python train.py --num_attention_heads=3 --num_key_value_heads=3 --norm="layernorm" --norm_place="pre" --qk_norm=false --parallel_block=true --init_std_up=0.0483 --optimizer="adamw" --beta2=0.99 --weight_decay=0.068 --warmup_steps=542 --schedule="wsd" --decay_shape="sqrt" --final_lr_fraction=0.1 --dataset="wikipedia_en"
Each number is 50 + 15 x the weight over its row's rms, rounded and kept within 0 to 99. Layers, rows and columns count from 0. The size before them is the row's rms in percent of the matrix's.

# q: layer 11 attention query, 96x96, rms 0.0858, rows 0-31, columns 0-95
# k: layer 11 attention key, 96x96, rms 0.0865, rows 0-31, columns 0-95
# v: layer 11 attention value, 96x96, rms 0.066, rows 0-3, columns 0-95
# o: layer 11 attention output (transposed), 96x96, rms 0.0622, rows 0-3, columns 0-95
q0 082:55 51 86 82 53 71 67 40 63 19 63 49 54 47 37 48 58 64 51 34 32 49 71 56 49 41 41 57 60 62 43 57 61 83 71 61 44 62 44 43 34 33 62 39 53 51 59 56 51 60 50 47 27 59 46 30 55 36 52 48 18 72 42 38 47 68 71 34 62 58 43 34 16 44 70 29 60 37 54 74 62 41 50 44 83 46 26 77 58 25 41 31 28 34 39 48
k0 087:66 50 51 13 31 61 63 32 60 56 62 32 60 41 50 52 56 37 73 48 42 43 69 44 35 54 77 36 48 45 49 64 17 73 76 60 25 46 55 29 53 54 64 89 57 83 60 64 65 67 31 57 38 37 38 24 55 57 61 49 22 34 50 39 61 75 53 59 41 50 66 51 54 45 49 48 60 38 85 45 57 54 53 27 59 43 51 61 34 65 41 46 50 35 27 73
q1 100:47 54 40 41 61 32 85 63 44 71 45 19 52 63 51 52 39 40 53 59 62 42 65 48 34 49 54 56 36 52 47 47 55 38 33 57 76 58 58 48 41 60 51 56 36 69 37 37 56 49 50 25 67 47 84 41 61 62 19 69 37 20 45 66 45 53 32 38 32 66 68 30 40 13 58 75 14 33 62 38 68 52 31 49 55 40 59 57 46 66 61 87 59 40 38 67
k1 096:29 66 69 56 46 65 60 38 03 51 55 72 60 38 50 66 60 64 22 26 67 44 24 51 32 22 46 71 71 39 51 64 65 47 54 57 24 71 29 76 57 59 25 42 51 59 67 46 64 52 75 66 59 81 54 64 50 40 67 50 50 42 43 42 45 43 31 54 54 62 73 27 35 42 59 54 45 37 46 60 37 35 38 54 71 47 40 64 39 46 49 44 54 58 31 22
q2 107:52 51 48 42 75 25 49 59 54 70 52 38 45 57 67 53 44 49 72 57 52 43 33 52 17 72 51 44 37 68 60 40 37 31 59 39 71 45 63 26 40 62 26 81 27 32 39 31 72 35 51 58 61 45 71 40 41 46 36 50 35 31 38 59 52 60 49 62 50 54 21 63 40 60 64 83 34 64 45 67 79 74 66 43 59 35 80 39 44 67 54 69 37 22 54 64
k2 107:39 45 45 51 39 69 40 83 28 15 53 49 44 55 47 53 56 59 69 45 45 66 38 52 55 50 33 71 46 57 48 53 57 38 45 44 62 59 66 66 43 61 02 50 45 16 39 58 34 55 38 57 49 74 61 84 38 53 73 52 70 50 68 63 39 17 55 41 51 39 56 51 48 69 43 67 44 26 35 61 29 55 55 48 32 37 19 26 69 51 51 68 29 61 41 27
q3 097:60 58 17 54 52 36 50 67 33 49 59 35 24 81 73 46 51 46 45 46 53 43 22 70 31 58 68 60 41 32 46 44 17 38 25 71 53 32 69 59 11 59 18 55 71 54 24 47 76 43 37 54 43 42 54 67 54 46 80 43 73 29 47 60 39 45 35 58 52 44 35 59 55 52 67 62 63 38 61 51 65 24 53 57 67 51 48 58 53 54 67 61 39 57 76 54
k3 091:53 47 68 56 77 52 73 29 66 42 36 37 40 70 67 53 33 37 52 63 58 58 23 48 36 56 50 44 22 56 52 34 49 37 50 52 47 59 37 50 63 32 15 62 31 53 39 49 88 41 31 59 66 49 67 50 45 46 79 69 84 63 35 41 35 66 49 39 70 74 32 37 48 43 47 33 53 58 59 64 63 39 52 46 48 15 56 34 32 77 72 52 47 34 50 76
q4 127:42 51 73 24 26 80 50 24 44 17 62 59 48 15 39 45 51 72 37 42 29 30 59 42 58 67 46 40 69 37 51 79 61 72 66 56 35 43 46 60 55 19 66 39 50 74 63 47 53 54 47 51 45 36 21 42 61 47 64 70 49 60 95 66 51 63 68 53 50 63 71 43 56 26 40 55 57 48 57 41 25 57 63 36 50 54 38 56 54 36 42 32 61 58 42 45
k4 128:57 55 37 42 35 42 44 34 49 38 62 70 53 45 36 38 48 34 32 57 36 48 74 43 69 42 72 65 68 44 49 77 35 71 59 61 42 34 59 47 59 80 96 21 62 68 46 64 39 52 66 44 27 45 32 33 65 65 34 41 29 30 51 41 56 51 64 51 21 21 56 57 48 57 26 51 57 79 46 46 46 58 47 56 67 62 55 73 43 44 38 42 61 90 55 37
q5 108:42 61 51 49 52 65 43 42 81 45 21 64 63 25 53 49 50 45 42 46 34 56 80 44 51 42 47 46 57 36 49 54 46 49 67 53 26 39 29 42 81 38 81 33 53 76 45 58 51 56 38 68 23 37 29 33 67 49 54 55 52 50 33 42 70 55 67 52 48 35 50 53 65 44 23 00 35 81 40 28 43 78 48 35 54 47 49 45 39 56 50 22 69 51 34 36
k5 104:38 35 59 45 56 38 36 54 27 40 62 21 62 51 41 53 31 64 78 44 42 68 70 58 70 56 72 52 54 51 46 58 56 65 48 80 42 22 54 57 36 49 73 47 50 22 44 54 32 52 75 44 29 67 32 49 53 67 41 72 35 56 60 48 48 47 19 51 22 44 87 88 29 72 38 62 31 26 45 37 29 56 47 56 62 52 52 61 43 42 35 50 71 61 44 47
q6 104:66 36 56 68 65 35 59 67 66 66 66 34 42 82 45 68 38 49 65 50 84 51 37 43 37 60 42 59 26 58 51 16 55 09 53 33 61 43 57 48 39 59 25 68 51 21 51 27 36 36 23 47 79 52 71 55 30 46 50 45 62 54 62 40 43 48 38 46 50 53 29 52 29 64 66 69 53 33 36 62 71 44 51 63 59 38 50 44 69 39 66 68 35 22 54 56
k6 092:57 34 34 49 54 49 81 27 68 44 70 59 44 55 12 53 58 66 45 64 65 57 63 44 48 29 56 46 67 44 48 40 66 54 68 67 37 73 43 43 60 66 48 38 61 74 49 54 60 34 62 43 81 36 44 21 66 50 32 58 49 65 31 48 45 50 81 35 45 42 59 26 60 30 45 54 54 61 57 65 51 31 46 42 39 57 66 71 60 82 17 36 86 35 41 70
q7 162:63 57 53 31 34 86 39 12 45 24 63 65 58 24 51 34 57 73 38 23 33 36 55 41 60 55 63 31 51 35 39 75 56 58 70 71 26 31 57 54 40 30 68 36 59 58 64 57 70 57 54 59 29 43 33 54 71 37 75 58 35 55 67 44 59 69 71 55 42 45 64 44 63 33 41 46 51 68 59 40 30 71 45 30 61 57 41 57 30 32 43 31 65 65 50 38
k7 163:52 62 55 32 41 48 32 39 45 42 58 58 54 42 25 36 45 62 39 50 54 49 72 43 75 53 62 38 76 49 51 74 52 71 62 68 30 35 53 47 51 56 99 30 63 60 62 65 49 45 72 48 40 38 23 34 82 74 26 56 17 47 45 25 61 72 64 55 28 42 72 52 51 38 38 48 44 72 45 45 45 74 33 56 59 47 57 62 36 50 39 35 73 67 54 52
q8 104:57 69 14 41 53 47 52 69 15 38 59 48 52 41 61 60 70 27 63 34 50 40 47 66 25 49 60 67 45 26 75 38 69 35 54 45 58 50 56 87 74 74 53 48 35 54 37 42 32 21 51 60 36 76 49 42 56 37 53 41 87 49 32 36 46 49 57 69 41 54 45 68 45 40 68 74 39 30 59 44 65 59 58 74 51 65 61 23 28 48 45 30 52 46 46 41
k8 106:58 63 63 62 76 30 64 45 56 53 47 36 63 51 99 81 37 35 40 46 30 61 52 67 48 39 54 62 16 54 63 55 59 40 40 09 31 54 46 73 52 39 48 42 74 60 40 21 34 64 58 26 44 64 47 51 58 63 57 07 57 50 53 49 43 58 44 58 64 73 47 67 44 52 48 70 59 18 50 44 67 53 62 27 48 46 55 38 59 57 45 42 58 43 51 73
q9 111:60 48 49 58 61 50 58 41 66 84 28 33 47 60 30 27 64 38 49 42 51 52 60 53 43 40 79 39 24 44 45 45 44 25 20 46 32 64 53 58 52 45 60 41 31 26 49 55 67 39 37 32 78 34 34 41 43 34 47 39 61 52 46 53 49 28 41 49 73 37 52 78 46 46 40 33 43 60 29 53 51 38 66 69 54 31 55 45 76 94 64 75 82 51 59 72
k9 099:76 52 36 42 25 55 59 51 40 47 57 54 38 64 22 30 76 40 59 50 35 32 54 43 70 56 53 43 82 71 49 43 44 58 49 65 87 28 46 24 68 52 56 52 66 30 62 60 28 63 37 48 51 56 45 71 60 42 45 84 48 53 42 70 39 50 37 43 38 33 71 57 69 41 56 37 47 61 32 50 26 58 52 78 36 36 59 49 43 87 14 62 53 61 46 41
q10 091:35 50 26 66 65 65 38 50 70 56 77 56 52 65 53 41 67 39 61 46 54 16 40 45 40 42 36 53 50 46 44 30 69 68 48 22 47 51 47 39 56 67 34 64 81 39 48 31 58 29 31 36 59 75 80 40 46 53 63 41 38 47 84 55 45 64 28 47 28 67 48 29 47 78 62 69 30 56 35 50 64 24 41 39 16 72 67 46 44 56 59 40 43 38 53 59
k10 095:52 32 33 59 84 45 41 36 48 58 63 59 71 71 54 42 69 59 53 47 45 41 61 61 42 69 49 52 57 42 47 57 56 62 51 14 34 37 41 55 54 25 64 62 57 55 54 31 65 48 19 22 38 52 63 36 65 70 58 41 32 82 40 55 45 59 47 80 29 37 25 36 64 59 38 57 75 34 49 37 53 13 30 25 58 36 65 45 41 61 22 68 46 46 60 65
q11 097:56 35 63 40 56 63 48 45 39 21 64 53 45 59 57 47 40 68 38 33 54 18 47 56 71 66 40 59 61 27 40 47 56 57 58 39 69 67 57 33 30 45 47 35 51 85 60 50 70 76 48 73 82 43 39 28 53 13 62 77 20 41 55 56 40 73 40 38 47 42 39 50 54 64 59 67 62 39 79 37 51 54 68 46 38 41 40 47 71 30 33 43 31 60 68 27
k11 097:24 61 72 43 44 71 08 53 61 30 50 63 47 38 52 61 37 54 22 62 28 34 45 55 76 68 39 45 57 29 40 60 40 40 68 38 44 42 53 46 55 61 53 37 38 41 67 26 38 73 53 63 25 68 35 59 50 53 67 34 26 44 68 52 57 39 34 56 56 53 21 62 25 49 38 58 54 18 42 40 45 57 59 36 42 71 38 55 79 13 63 68 47 54 56 37
q12 102:23 48 39 49 42 27 46 55 74 41 44 56 40 65 45 39 47 62 53 21 46 47 63 40 37 71 68 33 51 61 58 45 52 38 50 68 78 51 42 72 79 73 52 57 34 32 58 54 42 47 45 41 59 50 73 69 29 19 29 64 71 50 55 54 57 26 72 46 49 41 33 62 33 65 42 09 31 54 60 63 47 72 50 44 64 82 19 61 31 51 41 31 38 66 52 38
k12 100:50 31 43 65 23 53 46 33 77 36 22 45 30 73 43 51 71 60 63 79 28 49 46 72 40 85 67 46 64 75 60 65 33 52 60 53 46 42 39 38 58 34 47 62 31 15 41 58 69 32 46 40 64 48 56 53 61 28 41 67 57 57 65 54 78 34 63 34 57 56 63 34 46 36 53 35 50 74 83 64 48 67 66 45 47 66 44 67 40 62 33 39 57 49 31 50
q13 104:75 37 45 30 21 61 64 75 34 50 33 24 47 69 56 47 39 52 68 59 43 51 29 44 22 45 50 50 56 14 60 37 36 18 58 57 47 54 68 57 33 53 37 30 58 84 60 73 45 50 32 47 65 33 12 44 68 33 63 64 80 73 62 62 55 37 48 50 76 37 36 65 52 44 49 58 57 31 74 42 46 40 61 57 50 39 55 51 56 65 50 56 70 56 38 54
k13 106:52 58 51 13 40 48 81 67 34 40 23 62 21 45 56 80 27 59 89 45 22 44 49 51 58 37 37 34 43 56 38 31 52 21 37 68 54 64 70 53 44 71 19 35 66 54 43 61 26 70 40 36 45 54 49 73 41 56 48 74 52 47 73 73 53 44 49 48 63 44 52 63 60 49 43 55 37 38 39 48 28 71 67 43 42 35 37 51 50 48 43 73 40 63 62 40
q14 100:67 60 57 36 58 63 86 54 28 47 74 43 85 55 52 59 47 67 57 49 35 48 61 31 33 47 57 55 46 52 79 52 78 25 58 44 74 58 57 49 57 50 41 52 49 33 50 53 59 55 53 37 64 62 60 20 21 35 21 58 52 56 42 39 74 80 36 51 55 41 38 35 31 44 79 60 28 40 51 70 29 52 44 49 75 50 44 37 77 42 37 36 26 43 24 48
k14 100:59 55 65 43 60 61 39 21 27 37 37 43 85 58 45 67 31 21 47 41 12 64 61 69 27 56 66 58 35 26 61 50 50 51 88 59 38 39 63 46 50 50 32 18 76 31 51 39 44 66 48 38 48 43 44 34 34 51 46 42 51 51 69 56 71 54 81 63 39 70 56 61 35 49 17 58 40 55 44 46 46 58 50 36 62 55 48 61 78 53 56 30 74 46 58 55
q15 093:63 35 60 50 59 39 41 38 70 56 63 38 44 15 39 57 29 47 53 80 47 54 69 39 27 26 35 63 92 70 79 42 47 85 61 34 55 34 26 57 56 59 68 67 50 64 64 38 34 47 62 26 59 60 52 38 25 47 36 50 49 65 67 38 34 50 50 20 60 50 67 61 60 44 64 63 57 45 50 65 67 42 40 48 50 50 68 63 89 44 53 44 51 39 64 42
k15 093:71 21 51 59 47 58 67 37 62 60 60 45 70 36 64 80 51 54 50 72 72 51 68 46 22 30 63 69 66 42 51 56 45 60 36 61 06 64 54 46 47 64 45 39 71 70 56 50 56 64 57 26 59 31 38 31 40 81 37 51 37 53 39 51 51 54 72 39 52 38 79 51 26 53 22 75 59 50 42 72 62 31 58 30 40 53 45 28 62 42 46 27 45 66 55 69
q16 091:75 19 78 43 66 51 68 34 48 60 76 62 33 12 25 39 50 69 43 74 49 54 67 46 39 39 59 43 40 43 25 46 48 15 49 41 51 34 68 57 56 53 18 60 52 80 47 37 59 60 60 41 44 38 44 71 49 41 48 41 26 51 47 61 46 50 49 55 75 52 62 44 60 49 84 67 63 46 41 86 66 45 25 48 42 43 63 63 70 38 51 51 46 30 49 39
k16 094:66 58 72 50 56 43 44 39 24 53 64 32 42 31 71 81 68 35 42 31 53 33 54 44 33 38 54 49 65 26 35 69 23 66 44 58 33 47 78 50 49 61 44 47 55 67 57 32 68 40 68 55 72 61 31 32 52 68 54 22 78 29 60 48 36 59 64 51 54 44 48 58 45 41 56 50 35 54 24 55 45 44 63 48 37 67 38 29 63 28 48 39 74 63 97 43
q17 098:58 61 60 72 66 24 58 58 84 46 65 54 49 70 47 44 47 53 56 65 64 69 67 37 21 65 51 56 62 72 50 51 42 37 54 31 64 67 35 45 81 52 64 18 34 30 49 32 46 56 25 60 44 66 61 41 39 49 42 29 37 76 59 47 42 36 41 31 49 54 45 29 55 89 48 17 25 42 42 55 64 41 41 74 45 74 51 48 32 53 70 51 45 35 33 56
k17 101:61 25 42 45 66 46 79 10 59 86 79 51 73 53 20 43 68 61 44 53 64 37 56 45 19 53 56 35 44 51 67 56 36 58 45 40 53 80 34 45 58 34 32 51 54 36 74 59 72 46 40 28 57 67 35 33 44 45 39 23 37 73 69 64 65 59 70 32 63 55 62 43 52 43 31 47 51 54 57 42 41 49 58 29 54 51 50 69 34 64 45 47 80 31 43 49
q18 113:18 23 53 34 52 48 57 52 61 47 64 41 35 26 60 65 44 50 48 40 50 34 40 60 58 72 42 65 70 62 54 67 60 61 56 35 56 42 53 36 42 26 68 57 63 59 56 50 60 42 15 25 88 40 53 27 64 34 22 65 45 49 54 65 31 25 37 49 65 79 53 49 31 53 64 68 57 31 52 36 44 29 39 50 28 47 57 58 93 37 59 52 66 36 67 56
k18 117:59 28 61 45 58 53 51 32 55 34 78 59 68 22 55 71 43 81 37 54 45 36 62 61 64 54 50 70 63 64 29 58 49 65 47 41 52 49 71 27 30 46 34 39 52 57 40 46 64 43 63 42 59 57 65 40 39 63 35 34 20 70 69 63 16 40 38 76 15 39 48 57 44 59 45 72 60 44 50 66 35 46 47 49 37 53 48 74 86 27 30 57 35 79 48 48
q19 091:65 48 52 61 36 38 46 48 70 58 33 13 30 66 40 61 69 60 46 67 75 52 76 18 54 55 50 52 49 59 49 46 41 54 46 60 49 54 56 66 71 78 60 68 59 44 51 80 47 59 50 60 36 68 76 57 50 54 34 41 35 28 27 53 47 64 43 60 43 57 37 36 57 56 91 44 45 37 42 73 49 56 66 32 38 46 22 56 22 40 11 29 34 49 50 68
k19 094:44 47 74 53 49 46 59 51 44 38 54 40 44 59 56 72 56 68 75 52 48 62 80 73 46 29 56 63 50 36 45 71 49 71 73 54 48 40 37 57 49 29 30 71 68 52 31 37 72 53 56 42 58 46 49 39 56 22 50 10 52 73 33 30 51 79 48 37 72 74 27 12 51 35 35 35 64 37 43 56 67 52 62 35 61 45 39 44 27 47 40 25 61 24 45 48
q20 107:17 45 40 41 44 62 29 38 84 51 47 37 45 70 34 57 33 52 50 37 36 50 39 56 37 64 60 46 50 87 47 48 50 60 67 41 64 74 48 21 53 40 59 57 56 10 64 52 62 52 42 18 79 41 72 35 54 60 40 53 70 46 50 51 35 31 51 48 40 70 51 76 47 67 53 41 33 79 37 55 63 52 75 51 35 50 26 65 72 63 56 27 41 58 64 69
k20 108:46 41 36 48 39 65 32 46 69 34 47 68 55 58 28 51 62 89 53 76 55 53 54 60 38 72 58 56 61 67 32 50 46 58 57 60 62 34 39 37 53 44 43 74 38 13 48 38 44 30 51 62 38 28 72 36 65 53 46 65 19 70 41 35 64 28 43 29 01 51 74 35 64 62 44 64 53 64 61 51 44 27 44 49 56 53 51 68 46 68 26 69 50 57 30 45
q21 102:73 24 52 65 45 30 47 50 45 70 59 47 49 42 39 42 60 67 59 47 66 42 51 50 45 44 45 70 59 52 41 59 66 45 40 33 26 38 40 53 48 51 28 73 78 36 42 32 62 51 49 28 58 60 83 18 30 42 58 60 24 45 85 55 36 57 36 48 79 74 84 33 44 39 48 69 42 36 32 42 59 32 39 29 39 46 43 75 59 60 58 75 53 30 32 64
k21 101:91 16 41 63 64 38 52 37 35 42 72 60 42 40 56 37 45 59 59 23 67 43 61 48 43 71 36 66 47 56 28 55 69 67 59 51 16 43 59 12 63 61 53 52 45 59 52 70 72 62 35 20 45 52 68 24 62 62 64 30 50 76 67 57 46 71 47 73 60 58 44 58 37 37 42 48 49 40 22 25 49 30 45 70 52 47 52 51 65 56 40 64 52 57 60 65
q22 121:69 69 70 55 50 72 33 48 43 55 47 69 36 60 45 42 55 37 28 65 57 75 43 58 34 34 19 43 45 27 40 17 32 33 54 38 46 51 68 56 04 36 27 44 65 61 22 54 46 68 76 57 62 53 55 71 66 57 87 34 50 51 47 62 77 48 48 62 29 59 41 68 72 52 67 37 48 62 66 60 64 38 37 48 48 44 34 62 49 40 36 55 45 59 59 36
k22 124:29 91 62 62 67 54 50 62 37 51 36 46 27 35 66 62 46 58 55 39 62 49 53 52 51 45 33 33 66 37 35 30 47 42 27 59 46 60 37 86 59 40 44 53 52 58 53 35 32 59 44 88 63 52 37 67 54 56 66 43 79 33 24 49 90 42 69 52 46 60 41 43 77 57 62 34 50 44 35 49 43 36 38 43 54 49 53 29 70 17 38 72 41 22 55 41
q23 108:59 74 37 68 50 54 43 60 46 27 65 56 54 27 63 62 51 57 36 44 56 49 46 56 51 46 35 72 64 65 61 44 55 61 81 30 21 26 59 74 49 35 69 29 47 46 86 43 32 64 49 66 26 64 04 54 29 69 83 69 43 48 61 43 48 40 48 55 55 34 34 48 30 53 63 42 61 57 71 49 55 60 26 44 75 52 44 43 31 52 36 27 39 53 60 50
k23 107:52 63 69 73 72 56 57 55 64 49 43 40 76 42 57 59 17 61 50 58 75 44 51 29 38 41 35 47 20 44 62 37 55 56 58 40 40 77 37 72 68 60 46 18 50 53 68 46 32 74 50 35 61 68 28 38 37 72 43 26 29 29 41 50 51 52 31 45 68 65 40 62 50 45 45 56 42 45 64 58 68 60 28 47 53 31 32 18 33 59 45 27 59 24 59 75
q24 102:38 52 21 74 50 56 46 50 61 53 19 36 88 77 54 35 38 37 57 51 30 70 30 66 23 43 56 40 47 48 64 28 56 39 46 38 35 72 33 37 68 44 61 50 62 35 56 27 35 50 50 46 56 57 16 33 41 43 65 56 58 60 57 34 46 52 47 41 31 44 57 36 68 47 26 47 30 90 54 64 37 40 52 46 36 36 39 38 64 78 43 55 68 44 25 72
k24 103:41 41 22 43 58 62 50 72 43 52 40 68 55 88 20 28 23 53 85 39 63 42 23 65 37 58 48 30 50 46 74 22 69 30 60 83 63 54 35 41 62 50 76 52 45 24 46 58 21 57 44 41 49 43 54 57 43 55 48 64 40 48 56 44 59 37 64 41 56 29 63 50 51 77 64 53 48 50 53 55 55 52 35 44 43 34 47 56 41 96 45 64 64 58 55 33
q25 107:44 46 53 54 59 69 21 57 65 44 44 78 29 66 47 62 45 40 46 39 61 53 67 44 50 52 23 46 60 47 22 32 30 69 71 54 42 45 35 54 50 59 63 43 44 62 75 60 65 61 02 70 60 41 58 43 60 64 72 39 75 47 50 54 61 22 71 40 31 37 28 69 58 60 72 30 70 42 36 33 55 43 44 62 57 72 26 47 51 63 42 52 31 70 76 62
k25 110:48 43 71 58 30 67 28 76 72 57 33 49 51 56 27 47 73 59 54 57 84 49 50 46 53 69 43 36 50 48 31 45 43 67 48 15 42 55 33 80 24 31 32 76 62 40 65 44 46 61 44 41 58 77 37 62 52 40 47 63 31 39 43 62 74 33 11 45 55 65 39 40 72 59 50 44 85 48 60 53 39 41 39 30 63 26 47 35 62 35 44 60 44 60 52 58
q26 100:41 44 57 43 58 56 73 58 20 39 68 46 38 30 50 35 62 35 78 55 49 32 52 55 46 28 72 47 67 69 43 48 54 28 48 78 62 37 46 40 37 54 22 75 32 39 29 54 21 23 48 48 35 65 41 76 41 52 57 23 73 63 61 52 43 68 39 57 75 71 59 61 55 28 61 62 50 35 40 59 58 45 73 44 49 64 64 40 22 41 64 39 50 18 37 45
k26 096:62 50 31 46 78 25 58 31 39 67 67 38 57 58 83 66 77 66 30 36 18 50 61 49 30 11 57 64 51 64 28 55 44 59 42 54 23 67 44 50 26 51 53 47 64 75 38 57 31 40 57 33 60 33 39 38 86 65 52 33 64 58 40 64 44 66 40 67 52 64 46 77 43 50 40 72 45 51 36 61 53 33 47 48 62 62 74 46 29 53 51 45 67 52 56 63
q27 105:55 63 74 46 60 46 56 43 62 58 50 38 52 12 44 50 33 50 09 74 61 56 36 45 59 49 35 60 36 55 46 31 39 45 37 28 54 46 43 52 57 47 49 54 73 73 60 25 42 46 92 30 45 61 46 64 59 48 44 38 18 45 56 46 68 72 35 41 39 79 71 55 62 23 56 60 64 73 64 80 57 51 25 58 57 38 78 54 55 52 55 38 35 30 56 38
k27 104:33 67 60 47 59 46 56 41 38 36 56 38 59 39 83 66 50 29 25 54 77 34 43 57 39 27 39 61 65 32 63 51 41 43 24 89 54 39 54 81 75 82 61 36 53 71 54 35 62 37 63 72 40 48 46 42 28 51 43 33 60 36 30 58 37 70 81 50 41 45 79 51 50 36 68 54 57 68 41 62 71 49 52 34 45 63 36 37 55 44 49 37 68 39 68 63
q28 110:60 58 46 60 73 55 61 68 54 65 46 59 33 79 44 52 66 69 69 53 45 52 66 32 31 42 25 58 60 58 44 52 53 52 62 42 50 68 53 16 42 69 31 58 45 57 43 42 78 60 35 54 49 66 42 57 49 47 69 55 24 42 43 84 17 40 56 34 50 46 33 29 53 61 48 69 70 38 15 49 39 23 30 44 09 37 66 38 65 61 60 69 35 64 61 46
k28 117:79 34 49 52 93 66 57 48 52 77 53 65 76 51 40 53 70 66 50 27 43 60 62 33 55 48 34 53 58 46 46 66 33 81 72 38 26 52 49 50 44 52 42 55 60 59 61 28 71 47 39 33 40 43 31 50 33 43 48 47 46 41 56 39 46 41 22 60 67 38 16 43 66 68 49 61 76 34 46 23 43 31 27 45 45 65 39 45 37 46 57 92 65 53 66 45
q29 102:62 57 48 50 63 54 55 60 51 52 73 71 59 32 35 46 58 44 52 53 44 56 52 40 32 47 38 37 31 60 54 45 44 58 71 59 57 43 41 45 38 86 26 69 51 69 39 39 45 42 63 56 43 84 64 47 63 55 30 70 05 35 36 38 46 73 39 56 61 73 62 40 63 51 76 55 60 32 67 82 35 57 29 47 47 54 35 60 18 24 46 39 23 33 75 60
k29 103:51 79 63 63 89 44 64 38 44 57 45 24 70 55 92 69 55 65 34 23 39 62 19 59 31 34 55 69 40 29 45 47 54 72 74 31 36 31 55 58 49 45 51 66 55 71 44 41 61 30 39 58 64 68 34 38 41 51 61 33 45 45 64 40 41 77 73 39 46 76 53 43 27 46 41 57 61 51 41 54 62 50 38 30 45 63 45 33 50 31 61 32 56 35 63 61
q30 104:28 34 35 55 57 56 21 40 45 59 58 74 60 58 61 45 65 38 35 03 53 55 37 62 44 33 46 48 31 27 69 48 44 36 57 79 57 29 61 68 73 46 37 66 52 71 34 53 56 46 20 64 38 42 83 44 61 46 85 40 63 47 62 69 46 25 71 59 36 38 49 56 56 42 76 46 31 41 52 45 52 38 41 51 42 67 37 33 47 59 33 62 63 66 66 33
k30 096:45 65 44 67 37 47 38 61 53 41 30 34 31 53 66 39 58 25 70 28 60 49 35 54 46 72 49 42 45 56 67 75 37 53 52 44 55 35 50 49 43 14 66 72 38 34 41 43 61 80 30 58 69 66 50 88 64 53 64 43 57 45 57 64 51 20 15 49 56 51 42 63 60 48 68 48 61 20 71 49 50 38 48 37 51 39 70 53 67 43 31 60 21 83 50 34
q31 094:76 49 25 45 79 70 24 66 44 71 48 66 68 64 32 34 27 66 45 43 65 37 37 47 40 42 40 29 59 08 33 37 29 53 64 46 33 36 54 52 26 33 40 78 67 85 61 44 79 60 59 46 61 51 73 39 45 50 68 71 32 39 54 46 39 46 37 48 48 26 58 41 57 33 51 58 53 61 55 61 42 48 50 42 71 45 35 45 47 52 37 55 55 75 76 41
k31 101:44 50 53 54 43 65 24 71 49 38 19 47 56 58 65 59 25 13 53 39 52 47 30 65 67 66 41 27 50 43 44 52 49 36 63 62 42 27 56 76 76 58 43 72 27 39 57 62 32 60 14 78 53 59 60 73 51 50 70 83 49 40 28 49 61 42 26 39 66 45 39 58 35 39 60 36 46 31 35 44 32 50 46 53 51 41 40 36 61 37 67 34 26 69 60 39
v0 097:39 28 57 41 63 35 63 45 56 73 35 56 30 63 42 21 70 49 43 68 29 78 62 49 59 77 46 49 68 45 74 39 61 24 66 47 46 41 46 39 42 63 63 72 65 36 49 41 36 44 41 43 50 53 66 35 64 51 49 39 37 22 66 77 59 70 51 56 60 57 56 41 99 57 37 56 72 38 77 56 42 36 49 29 38 32 45 51 39 37 34 63 63 37 59 17
o0 096:51 47 57 45 48 56 54 77 46 35 49 49 49 47 62 67 38 37 55 52 82 52 55 61 55 10 27 62 44 49 40 61 43 78 42 49 48 42 54 28 51 30 34 42 30 27 57 58 26 91 45 64 81 51 28 63 54 56 55 56 30 40 43 36 33 51 56 67 50 32 54 62 43 58 44 85 41 48 62 49 54 27 56 58 33 43 50 42 29 70 36 43 47 97 38 73
v1 094:43 24 45 17 74 22 33 55 44 44 53 37 60 42 61 63 55 56 47 11 41 45 84 43 50 60 61 30 51 58 49 62 43 42 49 59 26 51 43 41 64 49 47 64 41 76 53 49 39 39 47 68 77 34 55 65 52 53 33 64 60 88 19 46 44 69 41 54 25 62 29 54 65 61 49 26 28 60 58 40 59 80 59 29 52 37 74 48 36 53 64 53 56 24 44 42
o1 091:45 53 65 58 63 40 62 63 65 77 41 31 68 55 57 56 29 37 51 75 45 56 51 56 31 47 20 31 20 30 53 45 69 34 62 56 64 58 52 55 72 68 56 28 51 90 61 37 53 49 26 53 63 66 39 59 29 28 55 74 43 31 71 42 49 57 41 26 45 67 55 20 62 71 23 33 56 50 65 30 43 33 23 57 45 67 39 37 59 35 47 39 66 53 58 48
v2 111:54 14 72 39 28 66 43 19 53 49 40 68 57 48 68 42 64 57 72 75 59 45 37 37 33 36 45 45 34 49 41 48 70 54 54 69 68 34 51 80 37 31 53 71 60 65 45 51 44 33 51 69 47 46 68 48 58 46 74 30 67 71 46 63 42 59 46 47 32 38 55 44 70 54 56 61 44 64 72 74 42 60 52 28 34 40 69 29 15 84 59 33 53 26 58 41
o2 108:49 35 42 60 68 74 53 48 72 23 81 71 67 48 33 57 46 56 31 10 46 34 53 48 78 33 46 50 42 65 38 19 49 71 66 50 39 46 36 63 63 32 43 33 63 47 72 45 23 37 33 45 64 52 51 27 44 63 58 65 48 46 49 76 37 70 56 42 66 62 50 40 45 42 50 31 51 45 81 26 51 31 33 52 58 60 58 55 49 70 30 35 69 73 69 54
v3 102:46 69 44 26 55 45 43 44 39 70 57 27 54 34 34 34 38 24 74 62 60 63 48 61 16 59 70 36 53 40 56 28 40 41 46 42 51 38 43 86 44 49 27 62 40 46 71 19 50 42 31 54 34 38 54 50 56 15 46 69 48 33 47 23 61 52 57 55 52 57 51 54 68 42 47 61 65 88 67 52 53 67 37 28 24 55 78 45 28 72 54 46 37 35 43 44
o3 105:40 32 56 61 37 87 69 57 44 43 53 75 67 45 55 30 43 79 50 52 43 60 40 52 63 37 63 65 59 48 46 55 71 49 40 52 47 29 40 71 47 58 45 43 73 30 47 54 42 43 26 31 47 58 40 51 39 61 20 29 54 26 33 63 47 53 54 62 68 53 52 06 36 73 44 52 47 40 68 57 71 24 09 49 72 65 58 45 61 49 56 29 31 70 67 61